Part of a small language model's weights: RMSNorm before each block.
Each number is 50 + 10 x the weight over its row's rms, rounded and kept within 0 to 99. Layers, rows and columns count from 0. The size before them is the row's rms in percent of the matrix's.

# layer 14 MLP up, 1536x384, rms 0.0677, rows 917-944, columns 0-127
102:52 47 16 61 46 56 46 61 52 48 47 71 54 46 41 46 52 44 59 66 54 40 43 48 60 42 40 39 60 48 46 44 40 35 72 46 54 58 35 44 52 40 39 50 39 36 54 62 54 58 50 58 51 36 48 39 62 57 64 56 42 75 64 23 48 53 40 66 52 39 44 53 58 36 54 44 50 47 57 56 71 31 64 39 45 63 47 71 46 53 44 40 50 59 51 64 43 47 38 52 29 32 52 47 58 56 40 52 63 45 72 49 65 65 34 35 36 27 55 49 56 55 47 45 61 48 54 44
107:49 54 49 58 53 36 48 28 39 44 50 63 58 65 31 41 53 48 68 45 42 46 64 46 52 47 59 48 57 29 51 51 50 54 57 42 45 51 57 45 50 53 42 44 61 27 61 60 48 66 61 53 50 42 49 25 39 49 42 48 48 34 66 38 50 37 42 71 41 45 50 45 73 38 50 42 38 49 32 39 40 42 58 42 38 65 66 58 58 39 45 59 55 54 41 46 52 42 42 40 50 44 57 59 51 50 55 70 41 43 51 37 54 64 44 37 25 45 58 63 53 52 38 28 59 51 51 58
100:59 52 32 75 41 47 55 51 65 33 51 60 48 33 53 48 52 48 48 51 51 67 52 55 45 45 49 39 51 48 46 70 38 49 44 38 38 52 45 47 57 44 46 57 59 41 42 52 41 40 40 51 40 37 60 48 39 47 55 63 40 48 54 50 35 49 44 65 36 39 54 42 49 49 63 44 45 38 31 55 71 49 56 39 37 59 56 52 56 54 37 53 44 68 55 62 36 59 53 57 48 32 54 65 51 52 50 54 57 57 28 48 42 56 50 37 66 48 57 39 38 45 36 49 56 41 52 53
102:45 63 41 59 54 20 47 58 56 32 59 46 43 49 59 85 63 36 30 59 68 64 48 70 49 62 44 67 54 54 40 60 54 60 70 65 57 43 54 68 48 38 60 52 43 42 50 44 43 53 44 49 50 42 66 64 36 48 50 48 53 44 55 56 49 40 49 78 57 28 64 56 60 59 41 51 64 46 60 42 50 58 55 51 61 50 54 44 53 39 46 52 53 55 31 64 36 54 38 56 55 41 59 58 54 63 58 56 52 55 38 45 58 54 49 44 62 56 34 38 48 47 47 58 59 47 66 36
103:57 47 53 43 38 45 41 36 48 33 45 48 63 53 46 57 65 34 57 47 70 62 34 35 49 40 54 40 24 72 38 58 46 40 63 50 49 51 58 58 59 52 59 49 40 39 52 46 58 55 44 49 32 41 57 45 51 50 52 53 47 59 68 62 50 46 51 54 54 39 52 52 43 49 46 51 37 55 47 41 55 44 40 55 64 53 43 59 46 29 46 49 74 51 52 60 56 44 42 45 66 52 69 43 52 42 47 57 50 56 57 47 57 57 61 30 31 43 51 44 53 49 48 65 59 37 52 24
092:50 47 56 63 42 39 51 57 30 60 70 30 39 44 61 46 55 45 49 52 68 24 42 31 70 47 56 41 47 53 58 54 50 36 55 45 53 44 53 71 33 41 44 36 50 45 41 53 56 41 54 55 54 30 60 48 32 57 57 58 41 61 44 60 60 40 42 50 54 61 61 45 48 51 48 45 43 24 67 37 52 49 70 61 40 56 39 52 49 72 47 52 67 41 59 48 56 49 57 43 38 56 41 52 58 35 82 49 56 55 76 62 63 63 46 54 60 59 52 52 40 63 47 52 52 37 60 53
103:74 65 60 63 30 61 41 29 30 53 55 60 43 45 57 61 47 45 42 45 67 59 52 43 65 30 50 57 45 48 42 68 68 51 49 52 50 53 62 30 44 51 39 52 44 51 50 53 41 50 45 55 49 42 57 51 36 35 57 61 50 57 57 53 47 60 55 59 56 49 50 57 53 50 41 62 51 38 46 53 42 53 54 76 53 47 53 65 49 51 57 34 51 47 53 71 41 45 59 55 47 65 64 49 53 41 55 51 66 47 52 53 41 58 42 45 63 51 39 48 55 45 40 54 59 47 49 53
104:59 55 64 73 40 50 46 60 60 48 61 63 60 44 35 54 41 53 59 37 58 58 53 33 35 51 59 45 57 51 36 53 78 50 36 53 55 54 60 49 52 49 62 47 39 50 41 37 44 66 37 61 57 52 45 40 42 60 57 45 51 57 50 67 73 53 44 61 66 45 52 39 61 49 45 51 28 57 54 61 43 45 46 58 43 35 59 56 43 39 48 49 56 62 69 64 60 64 38 39 74 36 51 49 49 55 41 73 44 49 47 50 57 41 39 46 63 56 44 37 47 59 38 64 60 34 28 28
102:61 63 49 52 44 58 15 45 59 47 45 55 65 55 53 36 70 48 41 49 59 48 53 40 39 32 55 39 55 55 44 53 52 45 44 63 43 68 41 39 22 61 57 54 49 42 28 54 53 52 40 50 40 45 56 36 59 43 62 49 37 61 48 38 33 36 47 63 52 55 55 65 51 42 72 58 29 45 47 57 44 37 47 37 47 58 59 60 41 30 39 43 60 53 69 41 59 48 29 32 28 50 67 51 47 52 35 47 48 51 45 38 57 49 45 34 37 45 56 48 58 61 50 55 53 48 41 46
102:43 59 37 62 50 52 41 58 45 48 57 73 51 60 36 50 51 59 58 72 40 62 46 62 55 46 66 47 37 43 57 55 52 60 37 39 41 47 46 52 42 51 60 52 36 54 61 45 30 23 46 51 62 56 47 41 46 35 49 37 59 52 51 45 57 54 44 45 35 49 58 52 61 48 53 45 46 54 67 58 40 38 60 66 26 60 54 51 56 60 54 36 60 55 31 47 67 45 57 36 61 64 46 41 40 44 45 41 44 27 52 47 59 44 48 65 50 58 54 40 53 59 52 44 69 41 46 53
099:46 52 43 60 50 63 41 63 41 58 60 60 59 36 53 63 52 42 36 45 43 50 60 51 54 51 66 48 58 54 46 44 46 52 59 60 61 36 48 61 50 43 48 56 42 40 37 48 44 71 51 70 57 38 64 36 50 56 49 39 56 71 53 44 55 55 31 56 51 53 60 63 57 41 44 58 47 54 62 30 70 67 69 55 52 85 41 45 46 49 49 49 54 55 68 53 79 51 48 52 44 46 44 60 48 42 62 55 62 59 63 42 64 45 32 60 33 35 32 55 48 68 30 60 46 43 55 65
107:45 56 56 39 35 32 49 67 45 56 65 60 39 21 47 47 59 63 37 54 45 42 40 29 50 32 53 36 35 58 52 56 37 64 56 42 44 43 57 75 40 46 45 33 49 31 44 36 41 52 62 47 53 33 73 30 46 51 44 46 34 72 67 50 65 61 64 50 46 61 43 57 57 36 45 48 41 39 50 61 37 44 55 40 44 48 48 57 61 49 53 53 62 62 63 60 51 33 34 36 21 66 45 50 63 51 50 44 37 41 58 50 47 46 54 49 74 58 57 56 49 41 44 54 59 33 59 41
101:51 43 39 56 48 48 59 41 42 42 52 56 58 51 47 57 53 36 55 51 54 41 54 37 44 37 46 53 53 36 51 53 45 41 56 54 38 58 57 65 44 53 48 67 45 61 64 42 46 41 49 47 56 33 54 28 58 51 55 55 63 42 66 40 57 56 43 69 45 48 44 51 51 59 48 47 48 39 40 47 51 54 79 64 33 62 81 46 37 63 52 55 55 34 52 51 49 34 54 35 55 48 73 52 43 45 61 66 54 38 57 55 43 52 43 72 41 48 41 43 62 56 39 71 51 46 42 41
099:55 38 45 53 57 39 55 52 42 50 40 52 62 47 43 33 52 50 58 43 63 62 53 43 51 57 45 59 52 34 45 52 50 61 60 69 48 45 58 60 22 50 54 46 34 58 58 55 48 37 58 52 55 52 41 32 45 34 57 40 55 54 57 56 57 62 57 59 67 37 57 51 32 52 52 30 38 46 34 57 44 54 45 41 44 46 62 29 51 42 37 44 35 69 56 49 57 50 24 39 55 53 66 63 37 51 49 74 57 36 52 55 60 40 21 42 47 46 49 53 42 42 44 50 49 46 52 38
098:63 37 62 58 53 62 54 44 37 47 49 44 48 42 40 41 54 44 47 75 43 65 36 37 45 21 58 48 44 38 54 53 56 67 41 56 44 62 50 67 55 46 63 54 53 49 51 58 54 53 49 55 63 45 57 51 51 53 35 65 47 45 46 32 63 53 44 44 64 48 59 51 51 33 61 39 41 50 41 66 44 55 65 47 53 47 65 57 56 59 50 61 31 50 56 61 26 43 43 50 57 52 49 52 65 61 39 60 27 55 63 43 39 72 45 50 38 55 46 50 36 67 46 34 60 34 53 50
103:61 39 47 58 42 47 60 43 47 49 52 49 43 58 43 67 48 53 64 56 56 47 55 46 61 40 55 51 73 49 43 54 60 59 42 39 47 29 50 39 48 45 60 43 69 34 63 72 43 44 74 70 60 40 50 61 24 60 41 58 51 41 60 36 46 42 49 65 42 58 45 31 53 60 42 56 46 37 28 34 49 43 46 55 51 51 58 77 44 33 44 45 63 54 42 58 68 39 48 48 57 36 47 56 52 48 59 53 28 30 41 43 50 55 54 54 47 48 56 74 54 61 49 48 68 40 40 36
107:44 54 47 55 37 77 38 46 57 27 67 62 50 65 47 49 53 50 53 50 47 42 61 51 32 45 58 43 52 52 43 51 49 53 42 49 66 53 42 57 49 52 50 37 56 59 44 46 40 46 48 44 47 49 71 45 51 69 46 51 41 50 62 44 72 55 54 47 76 48 51 54 37 39 51 48 33 60 59 54 44 46 55 63 41 65 49 86 60 56 46 25 66 55 43 54 53 55 56 49 61 46 47 38 48 52 50 51 50 33 50 34 67 43 58 38 70 53 55 67 45 59 51 46 72 40 39 46
093:50 45 26 52 44 63 57 42 54 32 54 32 49 49 33 39 52 35 34 66 56 45 54 53 57 53 43 35 35 49 53 53 54 49 55 44 30 75 34 73 46 47 51 55 63 60 58 62 51 69 58 51 61 43 58 60 58 46 45 78 48 44 50 55 49 38 55 54 54 30 61 74 60 50 64 42 41 52 45 50 37 57 55 60 35 44 54 44 46 33 38 47 35 67 49 55 46 28 47 31 53 38 36 63 54 57 41 42 50 40 60 55 42 51 42 41 33 61 55 62 51 62 68 49 45 44 53 33
100:62 57 36 59 45 72 55 34 61 38 50 44 47 60 45 52 42 50 61 41 46 45 58 59 59 52 66 63 62 58 43 41 59 41 56 59 57 48 34 49 58 42 64 31 48 53 62 47 45 60 37 51 38 44 61 41 45 66 50 47 48 66 55 47 76 51 60 50 70 50 58 39 49 34 64 67 53 34 46 51 45 27 53 46 60 54 65 65 62 60 54 55 61 54 47 48 31 47 43 47 57 48 44 46 50 36 47 42 29 57 60 41 48 56 59 37 50 54 52 63 56 51 44 38 60 46 66 50
099:47 66 49 59 44 64 51 65 53 59 45 56 60 44 41 66 32 48 57 55 46 31 23 59 75 43 52 26 58 47 37 53 59 33 55 58 62 53 52 30 47 43 39 50 51 30 54 40 45 51 58 64 64 38 46 58 63 39 35 52 45 41 61 46 46 53 61 41 50 47 44 49 49 44 45 68 45 51 28 57 56 59 47 41 56 42 50 60 46 38 48 54 41 41 66 54 63 54 38 46 64 53 58 62 55 50 69 64 45 32 53 46 41 48 47 46 48 60 50 64 43 57 47 39 54 47 69 28
097:44 50 41 77 32 42 41 49 53 57 61 37 65 38 46 70 51 46 61 43 54 71 41 37 53 63 48 49 43 50 59 43 39 63 51 62 62 63 55 34 63 55 51 55 62 48 45 31 61 41 62 64 62 69 53 36 48 37 45 63 59 52 47 55 63 60 44 52 39 45 54 41 41 37 60 48 45 58 45 52 42 54 70 56 59 70 52 70 43 49 37 48 34 52 49 59 48 49 37 38 50 57 62 53 60 34 62 60 47 36 54 36 51 41 41 37 63 67 23 56 50 48 60 53 47 42 47 27
097:66 60 61 67 48 59 60 60 49 42 50 42 72 57 42 67 30 39 56 58 45 52 41 45 56 38 27 50 46 41 55 55 62 45 24 47 37 62 49 47 30 55 62 44 40 57 39 52 54 53 45 47 59 66 51 60 41 49 36 61 55 50 49 45 54 41 56 59 38 30 49 32 53 48 60 43 43 59 39 39 62 40 59 76 67 58 58 46 57 42 40 35 37 52 44 55 60 67 30 56 54 46 53 60 50 73 38 65 29 39 49 34 42 44 30 61 54 34 58 57 50 50 38 53 59 53 37 43
099:47 40 45 66 53 69 31 52 51 42 56 58 41 60 37 33 42 35 63 53 46 50 28 48 48 27 51 31 45 52 34 59 52 62 52 35 33 41 58 48 46 49 43 32 67 63 57 60 47 54 63 60 59 43 55 45 44 42 40 38 59 62 39 59 44 37 32 38 50 59 58 44 39 43 57 66 54 28 49 39 46 37 49 63 38 58 53 39 52 50 39 54 59 53 54 40 56 35 58 43 46 48 38 66 55 34 29 62 52 43 48 67 53 52 55 55 46 59 39 63 43 46 46 58 68 50 43 57
091:67 53 50 38 38 35 40 48 68 53 52 44 51 41 40 63 50 54 51 65 45 56 43 49 41 49 57 26 64 47 61 36 45 44 57 56 57 44 54 50 44 46 30 50 44 31 54 50 44 39 63 46 59 47 61 55 56 69 54 62 55 73 40 52 50 38 54 39 51 48 51 40 50 43 57 44 55 69 50 55 70 46 48 36 42 71 49 62 50 59 49 38 44 66 38 64 54 55 40 37 26 40 49 48 49 46 61 59 49 48 56 33 71 62 57 24 59 44 25 44 64 47 54 44 50 50 69 40
104:61 53 52 67 47 51 42 66 73 58 62 47 55 55 45 65 51 34 45 55 48 49 34 54 50 47 47 40 47 52 66 47 62 51 57 54 53 25 45 55 42 54 41 62 63 58 49 58 59 54 57 69 45 33 59 35 43 57 48 46 59 48 41 56 37 49 37 41 35 61 43 61 63 54 55 55 46 50 62 38 32 55 70 49 40 56 76 53 38 54 32 46 41 71 53 49 44 45 39 47 57 69 44 50 40 46 46 64 47 39 58 60 53 39 62 47 49 41 54 45 64 49 52 38 66 42 54 50
102:52 48 37 55 45 51 49 58 47 50 57 41 60 41 55 49 51 53 43 51 52 60 38 51 55 34 63 56 64 43 41 66 54 57 58 39 69 40 44 67 51 42 47 42 48 26 66 39 54 39 52 50 60 11 59 59 39 50 54 44 58 60 70 39 44 64 35 57 43 50 41 63 50 45 58 51 45 47 43 49 43 53 49 43 48 68 46 68 48 64 41 45 51 49 56 53 41 47 38 55 42 43 50 56 64 41 35 51 40 60 55 68 56 43 45 60 49 47 38 38 39 38 48 64 48 32 46 55
106:55 42 51 63 41 62 51 43 36 47 52 64 62 40 53 53 34 59 42 66 39 50 51 62 73 43 49 51 46 53 42 56 52 42 56 55 52 48 35 53 64 39 67 71 44 49 55 65 54 41 55 59 61 52 63 46 46 61 55 63 38 50 59 34 46 27 47 46 30 50 57 50 55 42 45 57 55 55 47 38 30 40 50 44 56 53 54 60 72 58 45 47 55 50 50 46 58 34 52 31 54 47 44 48 50 34 64 48 44 43 64 37 58 55 52 49 52 66 44 51 58 50 47 54 65 27 51 42
102:55 36 69 61 62 53 58 54 47 34 69 69 52 35 36 59 61 49 47 54 52 39 45 74 42 23 59 45 72 48 38 55 54 65 33 60 30 59 52 41 36 48 38 30 52 47 41 50 40 40 50 49 48 48 50 30 42 58 54 32 62 37 52 27 56 31 48 54 57 40 59 58 62 52 48 50 51 40 40 46 63 50 46 34 36 68 47 52 52 65 39 46 57 54 76 53 66 56 53 52 70 56 45 40 42 57 50 56 48 66 50 48 51 51 35 45 54 50 56 75 31 60 49 43 56 57 50 48
# layer 14 MLP down (transposed), 1536x384, rms 0.0626, rows 917-943, columns 0-127
102:57 39 62 57 67 41 53 55 66 53 56 50 56 66 48 58 60 41 47 48 35 38 67 62 44 68 44 60 56 43 43 37 58 44 27 42 34 49 49 55 48 52 49 27 63 40 52 48 60 53 57 43 27 45 30 48 58 52 52 44 67 42 53 47 42 55 51 38 49 43 35 44 60 56 33 46 44 67 50 58 48 45 38 45 31 66 51 41 58 47 39 37 44 49 63 47 50 52 60 60 59 56 55 71 47 47 50 58 28 36 61 47 42 43 38 49 42 64 57 45 58 64 47 42 64 61 47 60
113:34 58 42 45 36 47 59 38 44 51 31 54 42 39 44 47 50 60 58 37 49 44 46 39 43 52 51 36 48 49 39 37 47 46 48 68 33 52 53 35 61 44 66 67 48 32 49 69 48 49 45 52 49 54 42 57 44 55 52 71 33 51 53 52 52 45 44 37 59 44 59 59 46 39 31 39 55 58 44 43 45 52 64 55 50 39 55 63 60 24 61 52 47 60 49 55 56 50 49 32 38 47 51 54 55 63 58 63 64 43 65 52 38 51 56 43 37 57 75 62 50 37 48 62 47 49 37 50
097:64 49 58 38 54 46 48 54 58 45 40 52 63 50 41 49 27 57 35 52 58 40 59 47 35 43 59 48 39 64 45 38 57 49 50 47 42 59 44 61 58 55 47 44 49 40 60 64 64 52 45 63 47 53 55 45 47 31 56 54 48 42 60 56 57 60 36 52 47 47 33 43 45 45 46 44 56 57 65 40 41 32 39 44 39 18 32 58 65 46 39 29 46 44 65 43 43 66 53 48 49 52 48 43 52 69 49 52 50 35 59 51 58 57 50 41 45 45 62 73 51 63 48 38 65 47 56 53
094:43 38 59 36 40 58 62 55 43 58 55 44 43 63 54 61 57 52 54 41 46 53 48 57 57 43 43 44 46 76 38 54 51 61 47 31 47 65 56 38 58 61 58 59 57 45 45 58 61 26 52 39 58 59 51 63 49 59 45 49 46 51 57 49 45 41 52 27 59 53 43 66 59 55 61 38 40 31 59 44 57 52 42 43 48 45 58 63 54 60 61 70 43 49 44 32 30 30 64 54 41 73 49 43 41 34 43 44 39 24 64 68 43 56 65 48 50 50 47 51 49 46 72 50 65 53 45 49
097:42 56 59 50 69 44 45 52 55 47 38 47 37 43 31 31 54 52 82 46 35 51 46 42 60 55 42 50 66 42 50 40 48 71 44 62 48 64 44 50 53 53 48 50 53 61 41 26 56 38 48 53 75 67 30 57 44 55 30 41 63 49 41 42 65 26 43 41 51 53 44 72 53 62 62 49 46 61 50 61 42 36 48 53 59 49 59 54 50 72 52 40 41 52 65 48 57 62 70 57 44 36 38 50 57 59 59 54 43 38 51 60 44 60 60 51 65 44 73 55 42 43 56 50 43 54 54 51
092:54 56 61 52 56 66 63 59 61 48 31 63 59 32 63 62 43 64 35 43 52 48 46 62 38 42 38 56 51 55 45 48 64 54 52 44 60 58 47 34 56 59 42 50 48 62 71 45 42 53 55 57 53 43 68 40 61 51 57 43 65 39 46 51 53 60 54 51 52 40 51 48 44 43 50 52 58 70 45 56 58 60 39 30 64 40 67 68 64 35 38 39 53 67 36 36 33 61 37 60 51 48 48 50 36 57 43 46 39 58 38 39 42 41 63 54 49 37 46 45 50 32 33 51 58 65 52 50
104:47 44 65 36 60 48 40 35 52 48 46 35 46 45 52 49 53 38 53 45 54 55 56 38 57 33 43 48 61 39 47 64 60 59 53 46 71 44 62 38 42 33 42 46 43 38 60 39 59 67 71 59 58 55 64 61 45 50 57 83 56 47 53 34 43 57 40 43 34 46 43 56 39 35 59 54 57 51 46 43 45 45 33 38 54 65 57 40 40 57 48 44 51 56 46 47 49 73 50 48 55 47 42 41 38 49 66 44 53 33 66 40 36 44 45 58 55 36 72 45 67 50 59 53 69 46 45 50
106:59 74 41 50 51 52 36 55 39 41 45 43 70 40 64 58 50 58 34 51 57 44 53 43 51 54 36 43 60 45 43 39 54 51 53 47 66 45 57 64 49 49 35 45 71 55 48 54 56 60 61 41 62 51 65 43 34 69 36 48 38 49 60 31 53 67 48 52 43 40 45 63 60 52 35 59 37 64 32 54 50 66 53 52 42 49 57 55 62 59 49 39 64 51 51 37 35 55 46 49 61 58 64 47 49 50 51 63 37 58 65 60 23 41 38 56 57 59 51 70 55 51 43 44 41 69 64 46
103:46 52 57 44 50 46 47 49 50 50 41 62 38 30 47 40 48 64 36 54 33 30 46 68 53 39 56 42 46 60 51 51 36 46 62 48 52 43 58 56 55 41 65 55 47 55 50 57 40 34 54 67 54 48 51 54 54 50 60 43 43 54 37 65 59 47 41 61 59 51 68 68 54 50 39 54 48 52 45 47 47 57 43 34 52 60 66 51 34 40 45 38 55 65 54 44 47 59 44 47 51 51 44 54 57 69 58 54 31 63 47 22 68 53 47 56 56 65 46 60 65 56 71 38 74 49 55 52
106:36 41 38 47 41 62 50 56 36 50 50 39 40 46 51 60 57 64 43 60 52 38 57 69 41 48 56 62 61 48 53 39 61 44 50 50 60 33 75 45 74 55 53 73 40 41 52 29 49 56 66 59 65 49 54 78 54 38 65 47 43 49 49 58 29 46 53 36 32 50 44 57 44 64 63 30 57 56 57 46 46 54 43 39 57 57 31 57 41 54 43 53 64 46 56 43 52 55 60 58 65 69 48 51 55 33 57 51 58 47 63 46 27 56 44 44 39 68 65 46 57 65 68 45 74 55 34 55
090:44 48 37 54 49 54 50 58 62 55 42 61 51 56 61 53 64 53 43 46 55 42 59 47 47 48 49 62 45 42 39 39 56 31 29 48 61 51 56 47 56 47 53 39 60 63 39 46 33 64 39 44 54 30 56 45 50 56 47 64 35 38 36 60 56 45 62 45 45 56 51 44 46 75 49 59 71 44 66 61 40 27 35 61 51 55 51 28 53 49 55 44 58 41 70 52 49 43 56 53 53 51 68 53 35 43 49 56 42 39 56 56 49 40 58 56 46 56 56 49 49 36 54 55 64 62 68 41
107:48 47 30 41 61 45 50 50 54 48 61 44 43 40 46 43 61 65 58 48 39 43 72 51 35 65 59 48 50 57 53 44 45 40 53 40 44 44 51 57 33 46 38 32 36 39 33 50 50 49 63 52 27 39 59 48 44 61 51 51 59 37 60 49 59 39 41 37 52 46 41 37 54 59 51 44 40 41 53 38 53 61 44 34 55 51 44 60 52 52 58 66 35 39 52 51 52 28 60 57 38 45 61 52 35 48 55 34 47 65 51 57 36 46 55 56 65 49 30 58 32 69 52 40 63 38 58 51
100:52 43 49 50 41 67 40 48 51 51 62 54 56 34 50 61 54 58 47 63 47 48 51 36 52 66 50 61 55 48 46 59 49 59 52 58 51 53 55 49 41 70 57 54 53 56 66 58 42 47 60 48 66 53 58 69 70 36 57 58 53 38 39 46 43 49 43 38 50 47 56 41 56 63 42 53 53 39 30 50 54 35 55 41 19 32 46 33 59 44 49 65 63 55 57 54 50 58 58 62 53 49 30 65 65 62 54 48 55 52 47 27 64 36 50 40 49 58 68 34 25 50 27 46 71 63 52 57
093:50 61 63 53 43 65 26 42 48 49 59 42 31 48 49 62 54 54 44 48 43 42 48 58 57 58 59 59 49 40 44 46 53 33 50 43 57 75 48 49 65 46 38 34 65 52 61 44 45 53 59 49 49 33 61 64 48 62 32 54 42 69 42 54 37 68 46 42 42 56 40 54 41 44 46 58 50 55 49 55 49 39 47 38 46 60 31 67 56 49 56 44 53 34 47 66 41 49 63 67 61 44 32 43 76 46 72 34 50 60 51 34 47 62 71 62 47 61 56 39 48 55 37 54 55 37 49 52
103:53 54 52 35 54 65 48 50 44 58 50 44 43 41 60 44 47 79 45 70 50 43 53 53 55 43 55 36 49 60 58 64 45 55 47 47 64 46 46 58 54 76 48 44 31 47 59 65 13 57 45 49 46 52 49 56 48 58 54 52 49 46 45 37 42 43 48 44 54 42 52 55 56 40 60 41 43 44 47 49 58 47 56 50 49 49 53 57 48 51 46 58 53 57 52 58 45 51 68 58 39 41 39 46 43 51 48 51 47 37 58 35 57 37 49 50 43 58 62 42 40 54 51 37 60 42 56 45
102:45 58 59 48 37 47 42 47 57 47 42 45 45 48 62 42 65 52 56 66 64 57 56 65 52 48 49 49 48 44 57 31 29 65 34 47 43 36 43 36 43 43 59 73 57 54 63 52 47 54 35 74 46 51 52 50 56 47 51 59 48 51 31 46 67 45 49 69 66 38 58 70 42 49 55 66 58 54 44 39 54 50 45 48 45 37 47 42 48 37 51 51 58 45 40 26 64 50 50 41 61 32 60 50 50 55 35 42 46 41 67 62 47 49 67 32 39 55 50 52 49 61 71 50 51 46 60 55
113:62 51 46 52 47 50 40 57 61 54 52 54 33 53 49 42 66 55 50 50 47 34 60 54 55 47 58 48 53 59 35 39 47 49 53 40 54 44 51 47 58 64 64 55 45 65 54 49 31 68 63 48 51 29 45 55 50 60 54 55 54 67 45 43 47 55 54 47 58 45 58 60 47 54 28 76 30 43 36 45 47 72 46 59 66 41 58 60 29 55 58 56 59 70 62 49 40 59 47 41 68 48 61 68 58 54 46 43 50 53 46 70 54 52 44 50 45 51 56 65 50 58 72 47 60 39 53 42
090:57 41 50 63 39 41 38 47 33 58 47 52 57 70 55 66 60 60 45 48 54 49 57 54 47 55 40 65 43 60 76 51 33 45 57 49 63 34 59 17 44 68 52 52 49 35 61 32 43 47 52 51 46 61 44 63 51 30 49 45 56 51 50 61 54 41 41 51 38 79 41 45 62 44 71 51 58 50 46 41 61 48 41 47 49 44 50 51 46 64 65 39 63 59 52 46 53 53 48 54 59 65 74 55 39 37 59 69 33 52 49 56 51 46 53 66 50 46 51 35 52 51 54 53 56 45 52 46
093:49 50 37 49 70 54 47 56 32 59 36 30 52 45 51 48 60 36 46 38 43 47 53 44 29 56 47 48 43 60 53 69 57 51 32 53 44 53 42 47 43 42 44 44 45 52 52 39 41 47 56 41 33 44 29 54 52 52 51 56 53 41 54 34 54 49 60 57 41 75 54 42 49 46 51 37 52 56 39 41 54 63 46 65 43 46 58 38 47 53 70 47 46 65 55 39 56 60 42 58 40 46 35 49 51 55 51 33 45 29 54 60 49 45 37 60 75 35 68 50 49 51 47 50 53 57 40 56
101:60 65 58 43 54 41 61 36 38 43 37 47 60 43 66 58 43 43 52 34 45 61 54 44 43 53 54 65 45 47 59 18 51 44 48 76 34 44 43 34 61 44 46 52 55 70 35 47 47 51 55 57 36 49 43 51 54 55 48 43 51 30 40 30 42 36 49 44 54 49 51 41 43 53 65 51 50 59 51 44 52 50 52 45 45 40 39 41 39 62 36 59 60 54 60 45 26 52 42 41 56 73 60 44 65 52 41 47 44 58 35 57 39 52 46 49 39 66 52 52 49 36 63 38 56 32 62 64
095:55 58 41 61 38 42 58 38 38 58 47 61 63 54 64 53 57 50 39 48 37 37 66 40 55 38 49 33 37 48 35 47 59 26 51 50 48 35 37 57 54 49 48 47 57 43 49 46 34 53 57 73 46 51 42 44 43 59 33 39 61 62 57 40 50 60 45 61 49 49 36 39 45 58 55 45 56 57 66 58 46 49 57 46 51 68 53 46 49 50 69 41 59 39 22 45 52 36 60 48 46 48 49 61 52 44 49 48 42 57 31 55 34 52 35 61 42 40 43 67 37 55 61 63 44 73 54 48
096:45 59 52 40 58 40 35 40 41 34 30 44 53 46 48 46 58 60 42 32 53 55 55 46 53 59 56 65 63 45 51 51 50 40 50 48 47 54 54 72 62 32 43 55 46 57 50 53 32 50 32 65 48 43 53 46 61 45 32 42 40 38 55 53 60 37 55 61 54 49 57 45 43 32 28 69 65 55 58 56 53 46 58 52 44 38 56 62 52 67 50 42 58 66 56 42 51 31 47 36 53 38 55 47 47 41 55 43 60 55 55 49 41 54 57 43 52 49 51 54 39 78 46 61 58 46 60 39
104:45 44 39 61 44 68 33 51 38 55 51 51 43 51 48 56 43 56 50 60 65 39 53 65 40 49 69 51 43 74 56 42 36 51 50 51 51 56 51 57 54 50 52 31 47 49 51 52 41 56 43 53 68 59 43 36 31 49 52 38 52 59 54 65 62 51 68 54 63 48 56 53 72 47 47 34 37 28 67 48 50 59 51 51 55 43 47 55 45 39 54 45 32 56 55 53 51 47 47 41 68 43 33 56 61 50 42 40 43 35 42 40 37 52 47 48 40 59 36 51 28 49 42 52 71 36 63 53
087:40 44 38 65 62 64 55 45 63 57 49 53 46 41 53 56 53 46 51 49 43 42 55 57 57 56 43 58 29 63 43 50 47 72 49 38 65 66 56 43 49 55 49 54 53 54 58 63 51 52 47 45 50 65 43 48 52 41 63 48 55 40 48 63 44 64 51 54 60 57 64 50 43 57 64 36 52 32 47 52 34 47 70 58 72 29 43 33 34 45 56 58 53 36 42 66 33 45 44 47 62 53 58 48 32 41 48 50 58 53 35 58 35 43 35 55 52 40 59 45 60 42 48 53 48 73 37 66
108:55 62 56 58 48 59 53 58 43 36 42 40 18 71 43 51 44 32 47 44 45 58 41 53 33 47 53 63 57 52 33 42 54 41 56 52 77 43 42 53 48 56 47 33 60 50 61 37 53 42 58 55 63 51 53 61 45 41 33 59 46 42 44 40 44 65 27 44 50 63 39 56 31 47 54 45 30 42 47 44 68 55 66 59 46 36 45 57 33 58 51 48 55 36 48 50 43 56 50 55 62 56 61 58 50 54 56 36 59 40 62 55 55 44 43 42 65 34 55 45 50 53 43 52 66 54 41 47
111:46 59 69 34 35 72 34 41 32 35 49 41 29 35 54 34 52 70 45 43 56 52 41 56 51 56 42 46 51 50 41 32 49 37 55 39 47 39 67 64 58 53 38 45 39 50 44 33 41 55 43 81 48 33 54 45 41 56 45 48 51 53 47 46 27 47 49 62 39 53 48 57 53 42 70 55 62 58 41 55 50 42 27 36 41 60 53 50 59 60 43 35 56 45 52 60 48 43 40 49 41 26 40 51 36 73 47 44 58 43 60 45 56 63 56 73 64 70 36 52 55 41 41 62 58 40 64 40
108:35 36 44 59 41 54 60 52 57 49 51 47 52 51 55 40 47 46 37 43 56 50 63 46 44 54 48 56 53 54 70 26 42 29 48 55 64 51 53 48 56 41 39 61 55 56 59 54 55 38 62 41 48 48 53 68 55 42 51 43 29 51 42 43 36 48 56 53 40 46 45 55 67 32 47 69 64 49 42 24 57 46 59 75 59 65 39 62 39 54 33 34 50 45 54 59 59 69 56 42 50 54 64 62 59 34 44 50 37 57 56 68 40 47 45 52 03 50 60 55 51 77 55 39 82 55 52 51